Part of a small language model's weights: width 256, LayerNorm before each block.
Each number is 128 + 24 x the weight over its row's rms, rounded and kept within 0 to 255. Layers, rows and columns count from 0. Numbers have three digits each. The size before them is the row's rms in percent of the matrix's.

# down: layer 8 MLP down (transposed), 1024x256, rms 0.0691, rows 59-111, columns 128-255
# up: layer 8 MLP up, 1024x256, rms 0.0568, rows 60-111, columns 128-255
down59 095:146142167113132148091163174069113107139134148140146136135094123137128125109172137123144122153159115118157121113114121142120106140118191103124116087126139094110127131104153153120139170090098128088099133131103177109095122126157127154094104146103149153120122146124088135120150106116104107153153122134132138102108139150126140119085077161148144095127111090153138150132122162105111153098131
up60 107:139149189134113107119114151136128132115133137126151131145136132163090138095118151091130140116116085121120137091131102133124136156114155122120100137114104118152125112099114123140154100131092172075124125113143157119129155115117125151136155113130100117151120122143145100084154103104094140125120164124191152132131126124159091180125071134125130132097116176137128134155163140139158137140123
down60 107:102086117124124149133143159101143145112161191133166123106119088130104107143172133146117131144155149127137132112094107111095080126130097135166149117128117081132158125139088094131131100094120161070160139109123181150126144115140098142108117107167119102137152147098125129128117108106171118140120086127092095122081136134143094141149142116132140141117137123095125133084124109162080150111174
up61 096:139156094097114124111147128105118155146084157133184174126181145134097150107120112125146118138114132127109124133128117115118144150115145115186117085082123146116128090107111135095080103104084091097127144121127122149144158107114136092149143121092151114169126153166202156106132138100109062097122123129114148147128081109128111127142156163112137163120104165130161094128088108103143134149116
down61 092:102154116095144134058113151147169096093072153130084169134124124145177138132125133081109084102107093114160127146120133129109094148151087138122120154144146108148153143149137162128143101125108172144131167162153154175126104135115132125140087144124101143142143161078105187107154104142123134166141143100143090081099109102098140118123141176123155153136158120173111169116087116155092134149123
up62 099:134106148152133080115135142096097181133124131146106134207120112098156148123123120106149126109111133166131143157189138144143133096059134137135131128129089120129150136164143170125109159109098132125120134131142168123159141123141107113106181146150126121101122073130131112102162105149084106147129139105077116125083058103098175137137128170114152172160122117112140056155159136122127145128116
down62 093:174099095144115169131100114136149129152126116110108124114117123167108162110153143143069115134089136147158132106128123142110117160208136180155146111101121085140107102087143119134140113133146102162167118131096104105109164159104128145089182122091125146134114114150114131135070125108127108090113124128131121170166164137094181078124164146094128081124103113126126122125143101122089103095122
up63 096:147100144074136114136138138130117144117123081127096102134157134120114114143094112135138156125106128092148133123139097094142121128084120162142165136148129145139137143054131113107151135112164138104082141179111145122101134133137116107126168169160143138147109145110144172118124121107142080154124093069165154134114137127122116135129087132100102171125118120081162137141113119167092125119101
down63 092:085163168159106155130053082137113156143153159124141203124125144110143141104130102145190136148137161126130133118115127120140136124121075106108093104134120123126128128138089130165152102113129117167181097120139114083124110104142097136088100076084169145140162114127088110121108106135113128114136104151123130160125121127103131151057151143141136127161140123103121105146143136137108139132106
up64 101:131134098122121144114142106084128121130128167138111130128116135156120183110131129143159142111150178126156161134129113169114126123114084083145172114148155119137083162078150149151117130092124102142149102104117132068146117144089135126114129100117190151170132117092159144111126130140122124144119150098115083156126116127114142099127094137098135134137127113084137112149141134144100133150134
down64 097:145091111131151153120083130124119109143128134167120088121134104136123127099126135137139157137133167130162137104108115124156136100091127127110154129144128078146139128137118142102137175144097122135105170147121118138090111104140103125134136168159074114137131121145113095134130088179108123079140076115087114131128158160157081101142115145143141160119136091089117133123116161122125149129134
up65 087:139102154125142101089127104141103134122097108154183087171145140134110139115139147106095126137114131152102139157116148150119098115086120115158081141144147154105187155137128127155127158121110158112085119115150116124102148145096104118143148149081142133143090118145163147117125134142108128160124133140102157151127122106100118173096167123073135164136087129163167087145146193125083127092131
down65 092:136136122101121106128159155126096129133164101180139153126137140068140132091105182096152111092127090153141143087173156154108151117137127119101109125076109109094134122111177151155127122146137135150115102104088110133126107121105126125131139134131096112132148102139133123125128168151131097150118142154146125142122143124138135142050183096142106137099163114118158126139102093053140155161151
up66 102:116132138108160097137131148087079144131149101122130157116112110099132091089142138108123139108150174136122143101123150132132118134124127135125115114125106085156152095099153175151157150129071116154093114122097142147118144149074087130144134138128131117129075081104130127154122132170101142123155105160096118177092104103098090147129129154119128121139101108163184114146136157090110172117124
down66 109:128139114140128123101123102100109102117136147146144086130221171125149147155136192124143141120111106141146111112070131160142157111114155107121134104123148137118144162122123098158068074137108157151114142096095152148101123121108159154142120096159101150105100104128119122113146149141141147115128141164126192128115101126150121161065123116116086126124139123090126080107143095089117099139125
up67 089:128144126149123122152121145137129159163104099105153160129088106117111125161124080138115131139089161138148108177126132133166146088127135083129147158147097130140150110153102126134119133135101133138143156153151099104132091109154123108113146110078149130149092103083109085112102076161135142149130112149179136153177144124135130123132152135070141156106112105123123099146112092155123133121128
down67 087:109099109089159118106122123163127159102138146135133135118127132138145130118156179103124131086148179094127151107111119150134140217122171145148124126139133103151106153129129129098167122111148085155175123155084116165120121147119112115150184129109122160117156138171097186159132119097072137127162128098165109107152149112098116117063106120133122092137109148136137138122134170126142152145140
up68 098:148130140149133114120137148127168113144127143090140117162151119127133135120109139093118132151131129169145136142114103123171145127128159131142137103106081119121101162153123131129118141101071113131112141104134125156132121127040120159132134118135112113149093073114104164102135134112108129147106137124118162135067136115127092118137128163116168100186113159123090117150103119106100140130147
down68 096:085074158138123082124133143129116094109141174121159142156122152113111127124116151110132089153116092147100129112113139128171146104087149152132121143153098120079129163150137109168105111171167142120120124185132163170129100112131128125104120130149151142093146150172144146110136107094143122121125138114151150107125103143078110140084151128144150109102157127177088132084123106104124148095105
up69 089:113105105125135101109105118104101131139143144121115115136132134097133162146117142097164128121107128125135107128178119123167122174077135111149097161113152183158075137162100131133110162156129087118152115114140166131125126139148145132109183141144093158201124144149151137103165126160132124092095127105111113113135097118106146107180120145118141147146078142142132134121152100150135116113111
down69 090:124116168128098163097173137134155102119126115105081144102126124140146135144126070136096139144154141131089141158124089160142128100155083150129119131171197125112173126135133106113109141117142160153155173112133141096116122134148137170096146125137121109139127114121193108144153141127168110103131102147148091137127104149126095129157135088143125095056145115102142150110121172115107163146115
up70 107:135101132124125129126171123139109163151113118131102149110125096112081142133146125146163139162092111112109148120188135119116117130102073151112084153129116110160126154152161144109138125071139102121144111080132114132195141171076114107101140142095125136117124099117129118117103117089110118167093146141121117158102173134066182164140137128097146124109176118104129110137158134129113139171087
down70 103:142123144105121140108118180129143132101163094126096129198145077154114121145164138131144121123081152109099140121130138107103150122108075115122114138138104113119087131135157124164151130147170124094131116134150153121147141161126157149090067119144192164065083124119138123086149129121136105117118100134122119143128120117130131106135105180086116139139118121138152149094169087134143119147166
up71 093:164122131123123111121121143084099110130122112142123142161144160200117171125094115146156178099088138174139137159130105141113136147090107086111158101151125129064126164119145096118091119127156095085142119147140135091125146125111133104101132136142148102150094123105135164075100111133099088171084165120164166089103126106154089097126121112148115117184131088121115131155098100125148086137154
down71 092:117094121124135097086116155106131171160120191121124127124093117153141109129090170125123133146150105144110143116112120127109173122136111141156094088144176121129124131125106121144112114114139109152083126177155123125098143135130128105137151123139154125127158143132141135123070147107149134135135149125141138159142126121157127145056133111121144126130138111127176090134120139092125112090112
up72 104:137133106146116114180107109139140123124122093128136165082150125107156117107168082148132134129102100159140133094135114120121098130138151127112074164114111154101135103106128138117108118106140140096103111138115136160141115177127121117107100083167114083097154141124135152103142149119108148126126095129182109074048071096155100138156128131146135127139160070131137118152124162150122124138139
down72 099:123134127098109168156126103140072136174170132100118108126126134169137148155136125137118125166147155144139169153114135124108164151112182132148077128100150121127121116114094103121158147132111133091106119151139144155110123108121110136133114176131146136090143102138126117104112082069115104136155119163124105123117166180136121085128157094117073129149130142117121119124134150146131072138128
up73 102:117138119148147119132143103116136100114132090126119110133145104116079156113108140174118121117095162171120091144132096132104157105153136094119111116139133134093128091124124125129115171140142084122109136107153119124134134122121094126131138134056132175130148125142163127078130089113107146102127142063133136092106131076132074166130162139112148145160161149143128099204113145169140133161108
down73 102:161132115126149110132087169133131128152103112170092140171148129119179101114170070104137124108126140090130136132110125112157123139086152143146105115147146130147137157115162124111130099135137146151113141151108136118115082114116123142134194169114123081163139083141112161159133125098173132127125142100068117163129127155118117149097102132127148131159124139175171117117096091085104164098117
up74 090:135129162137151145111145145115154108138118128143122138127124126099124101140130141134148154118116135140143163139106135099136146140125083128142099095077112140112128134198187146175070129118127106140092112152129132138110110148114163142118087111091110066121152107097110112108128115129126142161106136116156152137119131130110116138155134151087117152122122136110182157148153126121130127151123
down74 084:145164136099114132133127129152079187162110117131178135119165143110163112100126089111109122131102130146131164099123140105118135138131151116117121157153175120145115090104120096150137124108130132146118134108089119134081160126106149153109196124149170109117112153115119147145127137107120118097132183142134099134150167108117084099126157121115135103141096137160126146141143127118156121110125
up75 099:110191149074135106144094112120137119163104122104149106117079120119086149082083126154144104091161129122115124154124139157122103140097104060100140135086127143107131117141145090152114105125115090083174168148141144134118140149114073116095149165100136120114118100135154120115135136164126102131157110136163089116141120065095166147149113135136131174129112128135155137111145131169161122135130
down75 102:134111137092139116110095109121122092132120067120111119103144151136155129122106145125133109157115118110140091121108189149139116125085142134159103135163119133120090119115161148088134133112109174153145111119127154131152150158130158150155097117159146080143117101164102126119057118104140143118113121101102134158101118120169157176143130098125167121100152157130104121162109127110140170155101
up76 097:118139149061124164154141159088141152112117118156121149144128111118142112150152101072116175120117120121162100091165106111127097155137116113145099123115118138132119135093132140113096134133137112185110132148125168142145121124141091120131168120127108128152092142129180131169154145153129116144160173136114149089096129115102140130144111151143103171114113091137141088163093149098123124108110
down76 096:104131146155115129073111128107119121095135139069166089116093146083122133112067130157054101196172151131104155138067124156117135121106145158140151150118113117124179167166136136120158130116091163105103135148129098141129183111105164127111079154130138126109145127099113145105130131117125140104131095152121122098114087128130120147143128158149120076169138147153069171100138138113130123116135
up77 101:137135128100092104112145118165109116117104146124158103156073138099079128124108135133123149143163146137095122120112071121166079139107133037121102133118128131137135147135051136189181137102125132076111126120146145109123112133102089084132130139110136103159128127121143130168131131114127130137153120139120106145122129096176108179138117147138131115145102163129090128121097114163163141149125
down77 102:124131094112143120148092165141156106099147138098124128105118135097119094156133166141211170160149112120154077139125134111095109136141129164124110162152107133165146107104127131125157141123101143140155143197125116107141112117136153168091091062154102096125149138107125111109129155110129104108141125104117137106088119138142128043175119151171150210126150123145152142168125153135111101138153
up78 083:112123167103154157146125093102166142128146103153130124153128145125140092092174107126092165181099154136158162185146129075139132122128121081120106110116098125128155170136156107150148136148113149128081101140147141154168158181125120151127130147144120112115125086093118148149106095177123109142095129089107090139128094160108132129127115155100118126126107102112124120167163132141127140102111
down78 088:137141119114086137148142109135093100121143099127149103137121136162144157166093132137129113074166122133126105113100106131162148152135117130114176122141097134140121118108098141151116104115116101137152161060108136094079087145081153122094172125152119128128112117163123127122156124124131136116150146141116143144119163068113126060159122126138128098156104157177104112160157124131132106132156
up79 100:125124113107122135118125123086141122162116131123088137145111109162117198100102112114129121141117104146125147144131126128113163141099081141122172143110118137146103156126104168129139074139133094115138092151152130148131097138080092117080123155108149151150129101130157114117126166128086080139112170156156121133146148156121100136170116176126144134143115112095128092102119109122119127145156
down79 095:116160116116121094127163127115151099125142144114165104090146125068143105146153108101129131102157147093125136131108146129160158121112151124092103124117081129132180100133180119122146161138093171121126107142104097165121119118109145113134120138165145153129102118131122139121128129109107167142123105111130147137101152081091151044111126135162167126080147159151147188148113139118090137133100
up80 107:136155141119126115119101132132129132133112132133106136170121126120121132093115153058107148171150135154140144138124132115118145148124133075163129107123084156166114103147100150151093117119158161135124074148159181119095141175105087121141132114098178143155092125116157120156114125125133105098111131124154095132140097084139157099121140117096171182089159114104110065108110128121111093144107
down80 105:110121128130142126105100143105137115133134099121153121125128118169126141171208113125127123152133118087085128104102138118096071102109085123146138170101137131133140148136075105117143142116127108182107125146116120096137102159142102110164139125148119109143148162140148132160129079135114134102105149154116115152095076148095099101152143146157144111153078111117121159122155128110148102132110
up81 111:159153096099108154098153136102104142151110133125147100116139120078125136144113147113109142102106144155182128122153117089126148126137122155082113132138132152133128144154113095136118160126123092148135093130144140125182144141123075115145177166154098154149099145119168139140104163121108108110135162129099145174121087079114137115162126133142140096151108135092145133181118090133124103103126
down81 119:134130110142120150124115126138133131090158087177153139096113117089104132149110117159160156111174139095148130099130121125113141139143120120105109091146099128124099115131130130122098124129127088105100080164155146111101143142165149104162138134121112148105089146176142114157117138127151164098100084187129120121141147120145100133152096149119096145076124135109152148119134142127122160123125
up82 107:169167120133084129086114099116077132121117145094171127109122098141122185151115187099164130093144132140111109124155077139123148136093140088186086156139128185156144114127131159136173125087158146121145127129124142112124153106117147114096120097121128176150107137106154156156127117130123132136139092086162101158123124104142092136174100143133136133135154131124130067123153109195115133093101
down82 106:110138121131129087109144157090123094147150086104105125120136174141134119148136112110085099140143148144128108158106110181140149107105095157138151129187097150187115152113128099115116107164116131134157131161135154128138180123145151136115121117149145123106141117109145141092101144123163095089121116124132101164138141135143107128169108179143107113142133140093160188131119125105094140061086
up83 107:094106161132132089168114105161113170167127122120097105113125100102166123117155082152127131154087103128165124161104131099139083146128122120131134145099126137142118175104137130155120123103103113111132136091128102146120116116107100106152119090145156160120120090135157128145122120130129113129130132118128098115114134072112166119162159144085125162139120151123168148139124148107131143139122
down83 094:128124126139123141112130143130117125118054062130135109085135144150103102128130153143105174147126131162121179169145063160120125108120165154133117150125096112165100094125111118142125154134108093134150140148100101138136063128151133143127129115149113089137145128093127102109126100115104172119112138089111095135126119121139108123156116126140092144130139132070159141115161119168141145147108
up84 093:152147124124172093130155138153079204146065118103178117101131126130124155078115113165114140129124183147148114144148145164143139109151088126106116110112131134158129099153123084122132142091126123098131123177123151120141114155115115138097166105156136141162119122129149162121136146130095114111142119143108106181113112159121130171129102159096144155151126096125138113117111109125103168116114
down84 087:159139136116103099169126124139115097118138149081118189145103104128125148169164163117132135125103122131092116137146095133149106187132131092133131150147170102107123115095122132115150119126126095156157096149130108123105115152124142119153182126130135095152115126121132104122098137127173115156118110110167100145157098111133157116185136117094110143145139159128131114131120128124133125079153
up85 091:133101128145134089127096104147118117138112138155141086108130055155108155094106116166150136078123147100104108136128145142125151097139137156097150128112121140104151127159142132157169156159123127082107115149131135089141117161106131119135162145141172111126092123123127135055110076172126157165143064144106122149107117135119134134121121097152148152144133122121167149144129137152123143117113
down85 092:164137134161166120120189102107102150104125159187089106149154122115176131116119109093157164149073130116154203110116138149160082106124182120129139126147120115144100184094132136086126085113145132158168160096101132123142146122125097126160129117130134133124128151107140125171107132162131149125115139117124097132115105126099113107090125114131140123130119121132127078117126161113139109121094
up86 103:147150072138158185102121115134138129144147098129119134114120101147151116154093106104099150120148132144164090180168111107152144109134114086154140149127168157172108151099133090156114119159132094103098115123147146126131127118142122090115143106122148130175096130128175156133153133137060114136120135126097098111086141127130153115150123118133151112144181126138124117144117098142134135088105
down86 110:159102163120108126167099155122131126162123140095139134114081127100060094101106129156129081153133158104116080134110129123121176148110145134141125137145131153131158094145119127127141116097102124127139148130127080138101130153137127120118121105139088137133087104114105123098112095139157148119162149095149122125155098120153146103132129170134133102165165120108109142153137181130157121122124
up87 110:166106129130133155150106134084113156168114137109154144171142087095092153142140094125163130095168145147142169122113110124154134185139147146085122098147123132126110090127129117130143137083132114115096107122162086155159145126066133098126122117154146107109124117126112155099089128122130103127104132116106110127143138145081077101140112166104148140157149144118096132176117089126170164129122
down87 114:160136102104119120163167143160101126116107091113124158114147102146124158141133132174126094106111154145130147184097099133135106107129143115102178142137146118112102123076154125131150153157099118112098132154111148144151108142105139155087135144128167153139134120104107113092128116073152168093098082139133119132143150111095102149116154142116131147098113102181110134083077132158161088163187
up88 102:131125098113157142102121091087114152135121089127162128138091156152122119073097087081075103156125157146112173116118127137125147140103114121109123107097129139112161101113107149151083154139156074157105133126124122140139117172122087130096114170112145104103142153124143113093168144137116101136074153113119118132087131139087115095118076179117110151131126154111111131141127118137158138150131
down88 100:171110133104113080148143111123107125151160124112160114099137133139119154131099135106124140118165138112172109120147116092163137126184085122105138153152138142123149140139150131129163111132149160087125207157115125122113137131193104141126127107141109130143104091116157120142085106148131143117149090131082169102124137141166135142169137164134105130121093159145118079124132122081127117109118
up89 102:127109126157166126093134100123087140118145134141129131163087095122092128150158099129138115115165127139146109141127137129144107122118122112161125110136098141155110179089149129144135106130142155132133073144143121111156146149138098111137107132128151138116146117186161142116132089118097107131140117102126109133096127146127145080126131141099182150164144107051127126147136108126145121182113
down89 103:129119095152154143097145108135126121133109165162155128099105207161130154147158129105118127089152155165160130136142127140150104137123155138159157151107137142124080105112114105147127111119105121144096148129116118158127107128129139143128145130145121172140142108094130078142160117102114150130106158120110120158109133091148117157058171130124051137104092086123141106134109188163110138135168
up90 094:106116109143176102121141096138125124078139112139149172126144114105070154096172125135110119111111131117110102120114138156105106147136121133136102111096145151162130101145140137106133173134130103127130146109130114140142120133110064139168097166091105120112102108131147141135141118127146079164173131117162127149137108150132131143111150126139214169133103108152165113169119139104156154131134
down90 095:111136120132099136147104151139148176179111141126084099143092132125152109117085105139158136164154130148138152176132097089109158126064127097090131123148148100115120159111072127129103092095149119148107128138111125113129121127162130095085172116161134121138153110116137126088104145119105135110081094132111161138119143139077147128164126154155105098142106156105098145100136143152179107141117
up91 103:134095143135088117101125115119125144162068159133101111129119145182120113094118149143103156147091157180144133128144094099163142130126122115148100112088097130117113118113156098134132127139121167118141084175138149073170149148111090171124151121135172142151140114137159098082090114130139115147106090082150167091108123119143094105152129126151127108150165133098155133136138118120110114128128
down91 101:161159154108096125093159075170127123117144128131102140099096122137125144136133163105117164107102125135162117113136120176094157111106138135122147123112116112103087141179114137131088099118129132147104114136139129140117122185130084123123131145113091087100136144121134139092116152114138130140133187115119117168137114135117119097136159110153108162170113103087149081144116127146170126153138
up92 107:124115151100092118141107099153152145141100101103179104136134135148081133136117150098189128151116172172137108110149102101134082185094130148116120167087132153140119149091145143144130121071129135063091121142129136149097135092143099111126131107134152124182158136088133158125119115116124073120141090121097151164106137133160109088181105143131097148117078170145114110194134118158094120105124
down92 114:145128113166101108126128078123170121140130136104153126143120170153120135120098126110173098105141108148137098112124146152177155090122163135116164151153106150175111145152127135146140124166134099157119124094101092129101133082139126086101088121098137140164147140147133158110160102126080063105122099122153136123183171107129079169146132151130153164117146142103086125143135077151102149156108
up93 104:136126108119139114108126112125147131125115095145133160150114100092137147099163123136132112128092209178121157109112106134139094106109132164173144124078108150121124113109174149113123122124123125151153096089126081110140100117138145159097089120086113136125105107160111131160129112146137083179166114127062124139125123122130147144124125119114121151166162110117154160105115138106080130141145
down93 105:112131158134166082187130148133098154081125105146115123092116114101129124127119144168162138217151115118156100102096165157112099109139172123129137117129115148109149120106145125148152144150101150078091131163142140152115126140124132128107131150139144144102142106172145107091167108132149119135127127151124137118144148131117122138119122135097095145159151084121086131112119135094136190128072
up94 095:105115166157131128076136106142139134123125150115144115144131111122116126109153115123116125126124119125120124113134147095128133201142122179112101110099096125098134110161171141148147154127129101109128133190134119146181133136086070129107142126082098119093102150159096130107093109106145121180149099159154120147108147123143118167161128114123131130158108135144153136136139130105130113084092
down94 096:147158131161103115105125118116093126117116141096115119134149165129132126088124108150143115124108105109207143129130137126143102130185131147174140144177150094154097119112148120162150129128101121134106117125130104094098127116116089149101123144136151106118071114133118129087149153145120136125139087136134189112152147148125135127163101152150036118123132150137116112147143132141132122109165
up95 101:146128127129133121143086173152112155135145113047099097076140110148142139153125082113100166166119130139132120127147086098113111125153109149108086070114153132133122128157122122135115103087099080134095149109138138166156140122162141113126142111074129118137089148154099144132139108137119109145129092145161151158137110127160100107154126102147124097119141167149109063160090138209127129132100
down95 099:128107142125133132129120117134116110136123146131131111170117120103118149123132131148097110153120130105111127127121168102106167145122145119123131149120125118131128140072143109115149155113129166102120096148129130128127126141095098180158117165096155137097115159138176132150103125137123103130086135078128099141161148114135117153057153147152122143132133152158132175128137149107161109151096
up96 102:128139090089122139137120111112120139113141117133161142112118067124146099145148121124094128088117114112130140113148132145139108163157120101093083133052125092098149127089127143108088080130079104116119131120162088097159131131109094125150124119126142121134096077107126152178131132149151120147104112156134170119133132110167114145121152129142127137137143134148146138134097163125152199114141
down96 098:136118098132131149146120164136170139152105139113115122162117123127130110125071124113129124143118069132171135164140093107125124113047153101105159116152120097123116138109137135141151135151127130104140104167125097127150094119069106104120153145105142139128194115096079112098111093105102112165135103114124109149131148136104101131116142134107125149195171143108104142120133150130164110125109
up97 094:138152118108165136128171152145107125148151108137125155184125123127159187154136145122097154116134106119157131115129124099140077114147108095119133154132174124148154139104119115092132118171146123139147133081118106112176137140146145076130163093125132147147127096108132135121136131154086112118158142129142149118131118113138114125142108104124137140132140096092136116154137123141121130087123
down97 091:135119136149069113142100125119110140129122137122105122110077114137090142113132134140114161148145166104102140131172074107135166135155167129154159161143120133119127148183120138126097144076114125132149134160157141140100129149138094171100100138147154103137158099124175096114100126091120150109100140141088085162111094173140177178096160156129122117107134110149112135128139126073111162173118
up98 089:119099102140109085110156136093112128154095104124125137163128094201092174103128143123083126136114082124112148157127108106132107105127134165111104158109127140176121132086176159102127095106102161079138142130138145116097099124095111102159118165086137150156114120131140118125120124158128115167135099111151101137151104086141169141133116143152158139144115129164158127148154126141133141129130
down98 093:167107096125113168136078139093156157113128106113136140150147142076173114150127131117154117111128113104090096128163128118145123147127130086132143144140160134126101133090124122133108156146155129163143084127080151135154132117063178133134080078142100142115146108124131132112139125101106115134178113127115114138087137102133163150169135076134104103097163149147106131115157127105109124092174
up99 106:137167150095106122148100102144136147167104134119167130172146106140125126126157104148087166081089168117106122136148087086069113118103135096105108141145132108141193125129114121152149108113102152117150105129116147097120131104125135152144172108145111122123110138141187140141104129097147134124123125115146127179133124079160089114171096120100119113132134120165111124148139147189118145086109
down99 109:101095102142185104092093144133129133123141136119127128120116139138090096070097103164116156104154094142146152153122180157132141117095131139100155147124070113107109164132127141127095118105160134109072097117146099130129134128109112145140113122131172129135154121155128168112134082130083115143143071114136109127146118138113149119096129182116167138150161151136112133098150157115146087130111
up100 091:138174119119139181153090109121127121114094127125130123138116147138108138118098098176093155148127129109142125163128109097140136149088142175144117134181129130119119118134100131108148140135150103096121153146108137141136146164081100150158092131171155128126137098105146136122105127144113127127148117133156103112109129097091119103128136120106150115157144139146148091150128112118159150080117
down100 091:096108150150181075123166126128099136134107117130176106132110139136147126129116156109122142157090139150090152111152125164086126101107103133109098152147144114146104118128137068132116143132111098156135157127123110107146118108118119161147143194068127145172131127161153120086109128107124141143121144070108098121131136122096158151100115098146147133119153151117070145106161101112134142141102
up101 083:108107140119085122158115105149169091142135118147124109131136105140150138138119177112129117110119143118169137131135154112154078149127153098118121135077158111131132147102179182152105115105130086141081111120119133144118150130126123095142141119108138111107135133091128112066121131148118107123090109176120144120127124103128139158193121116164128136183127150151120101126134122122129117127188
down101 083:128122092100142140133112141158121144132150140157105123125172114116154074086112119139143106102123118129142129078137155117129141145138135136148112119189079106141056106142115091099168172154113167106145105135131124130139143112116119081136136097125108155114122137098141156110123149133070155110159102117160137114119180106147094122204163146121134126115172115120119121119121119110165138131109
up102 116:139121129088152154099124124077122161173123131106183106152092119119126141153130097111102099127133098169154109151171138135120107130122131138139122116097147144115157145145094136126141170101127066091134137168142126118167116147145117115124129100143166130148135105168165155131133120134157090135114089110106131122099118129119109147145128143148125162117090126121125118113092165152117135167107
down102 118:126140090107166115157101105127156103126166128117122097111137155120106116139113090121111129129091169091093188157083149129132163131133145114148145160154081115151121107122133099135113133166113091115088117150112131114121134096088103147152119102144112099085136123111123119145126134112198124150161132113122166128166134109101088145166144142143142125112128113137119148102161176130106098185129
up103 110:135159131107138142148139140124139097124126166157086118120121079123070147157168149124128180166129094123142108146144113110129131186088121098119111129114136092136120131109084120125130102159115149130137069105127110067157107156082112138131093098122127141153104101135149100119149093129118119152101111123131132149136143105107150145165118130107156098113164099115147137135133126118150110146130
down103 122:148121110123117128144099173138115137138095138118158152132112113162120099195134099133139117126093145136143154135118175091142105087065104155113101177140129106107109174144135156189104116136117063139124106129158100127108151112102118161116129135144143165143150143166101088120128150133114117159096116126144101151121117121110124118197092139139118160073125125147126205135123146123170095143126
up104 111:135131203135133175118124142095146122123138096157148101144127118099104149144143096126121147092118125169141075126122124120150157124127140136109105161175165156106086108149119115127143114127117125109125106132164153142162131132137097152132113140098111128129127128116132134135129105150087089139163135121159126120123151122061133128125112124137134145147151116099133091158134157114144161146056
down104 118:077115150128140127154098211124127120143116134103119170152101089106114125146101149143089135146153114120135124127093170169115122123100145159090102174111101103178120084118136130109149104132085138163096125154104140128140130129123171113099137134126120125102138124144162128110152134147117102141146092144137105129135122084107129092138171092103075149139116113138161102120158141139156105067116
up105 104:078095151100151147141107134118182136217137140109091136133099112097109129141154086098140115104122121062146115136115146053113172163098146107096146151165122128131134121120085131162119161114112140109159128142108125114164128172102110124130155117094117157136120128151168141173122140133112093129195159126178116118155159105119175098124132144124117088147162140086137151152156120124165125128115
down105 100:118130132122135132085080149074149139121151133097092098133108159116085139150110096101085143148148107132183160157104147164097145129139114152129119109111122149131146129130128153156171163089134125142171083158112080138128156111135140151112157119136067138156089137127125129136099155152145128134128135122124114133087110146104127126130118127138131096095178120122107169151114118136132153131105
up106 096:142163119134146159124068122115196119134115119093123152104111116173118126118126105163143140091113151119143101180120098082110147138125086145133118101150121098137124116070166110155112136147098125102136087190144116129112120140139133171107105105115158115134100162101122121101077120122102114122133110130124139140125161116139113119135101169156144130120143123146135126107145137165163118099109
down106 097:126146098083134136099136127126138125128171148140143133090123142109183134142189146107117098183118134129095144100106093149146119130163144154099149156131155134125165123139147104102135110119143133145185171105108141090133153147135139092112180111159102127130154089133165128141128120081158134079130091151094094180120145136139133151144107144145125100105096150095196129131094130132130117106102
up107 107:129133152117164161142122134110121180113118112126119122122140104140133138091139113126120148114132092118175136126134141134152112173140115119108121115126140149126135138098129144149129105071122102120119049149125104131110153112127161108135092109122177126127166119190199137076111138139111091093147119131113150146081097119090109115136137081114140184119147119093150096101134128127122133144145
down107 111:135113132136110128139146120090154136114096113084127133108112123107122119100105132120158099098121146111135086134135106133135176117148150114138081149137102160130132132116131161111101114136086132121149136149133112188092105130115095139201121138162069113142107155092141107137137140111120146128101164106131129150108150147117128122172123124135171155091119158128117138114112139058121135121088
up108 105:163115170092141131121170157111100140137133138109153129115094128109122197113165120068129118125116180141134129109128061137164137158118115130147145140098132149125163137150092153135122120107156110113113079124161125085109118135141140132144105092131163161163117118095136140133138113134139082102139113086148129122127136079125150109153109156119123167136108112122148148110137123129143136161141
down108 111:111159183128143123085114119125103077100144127136123143123148160093141112141145150125165136168131154147129080123139130121102093089147133155134142134145084148106135171149121146124085119144142133129129151138148198140127096124113118144115123125100072115168126144106116146134149114146115167105141157099096154120137081136126141184115107102157088100140106110180131122135187152141115132111142
up109 109:160114124179124092136145104144135141107129138144118133153113107103084131079116126097158168120121177118134145094133125161161114144112140083127173101098124174138150108130109099123118090116132084140139075178165146108119130141104126128130067132138162127124135122126171123084141110131126150112131115111122134143116094110168139144144155148094152146157143133111130123110120136100105119136096
down109 113:174134121122133126117105156134111131084106114121118121080127177133146123151185150157169137103185162172162122131124125136128115093123111152145190096109160112119121142166151142161126127104074145097122179155112123150157136161117160120132126123158149117118147051106138094138135079117122117143130128121088188126144128145157151101140165146122138114097121135152075120127129102138131111096142
up110 100:126152111075181131143084122076150171183105106120144123135130102109153119140137099130154138137119124100119121134116129129112097192116158145119127104092132164131103113117106103145098089129159113125091129187119123113183136141096133160144105118122171103140158136165142123155120158137146092159138119193133149098080100112185138118129138101100160121129123112126142099118083137154130111164158
down110 100:140142147140120124102162121125156118123133127126128086118141184138077131136143144120144157100164122145102127124125138118144111117109155115143140123118106092114144130125162131084134142133156115109110162112128111134127173134124157093160152144110096148113122118125171145178137128135115150101150144104103141148107109099107112134126108120161086113166134170164110105136132128158096076131110
up111 086:122155168098163138128120124085143117201118092147185141114078079164131141138117122124108130133122129112146121113106144145148157133148138132122148164146113153141145077101141115110151094136111143097120104149111125116122138133110147100129133120089107110111185144122083100104102154114125107082167126137106122119099119114127117166127137146137141089162144119183114125140131089110097133102142
down111 085:151109117158131092112102137132131164111085141084065112121147164096142146139159153156159129128141132150114121150145127129134147127074144122131085075131129107161147169151140089106084138121124125119129153150123123140145131119153141130110118114121145138161095136081133166105174142136151139167058116128121126137146116158091101189139117104136124133152131120103138154129113097139165155148083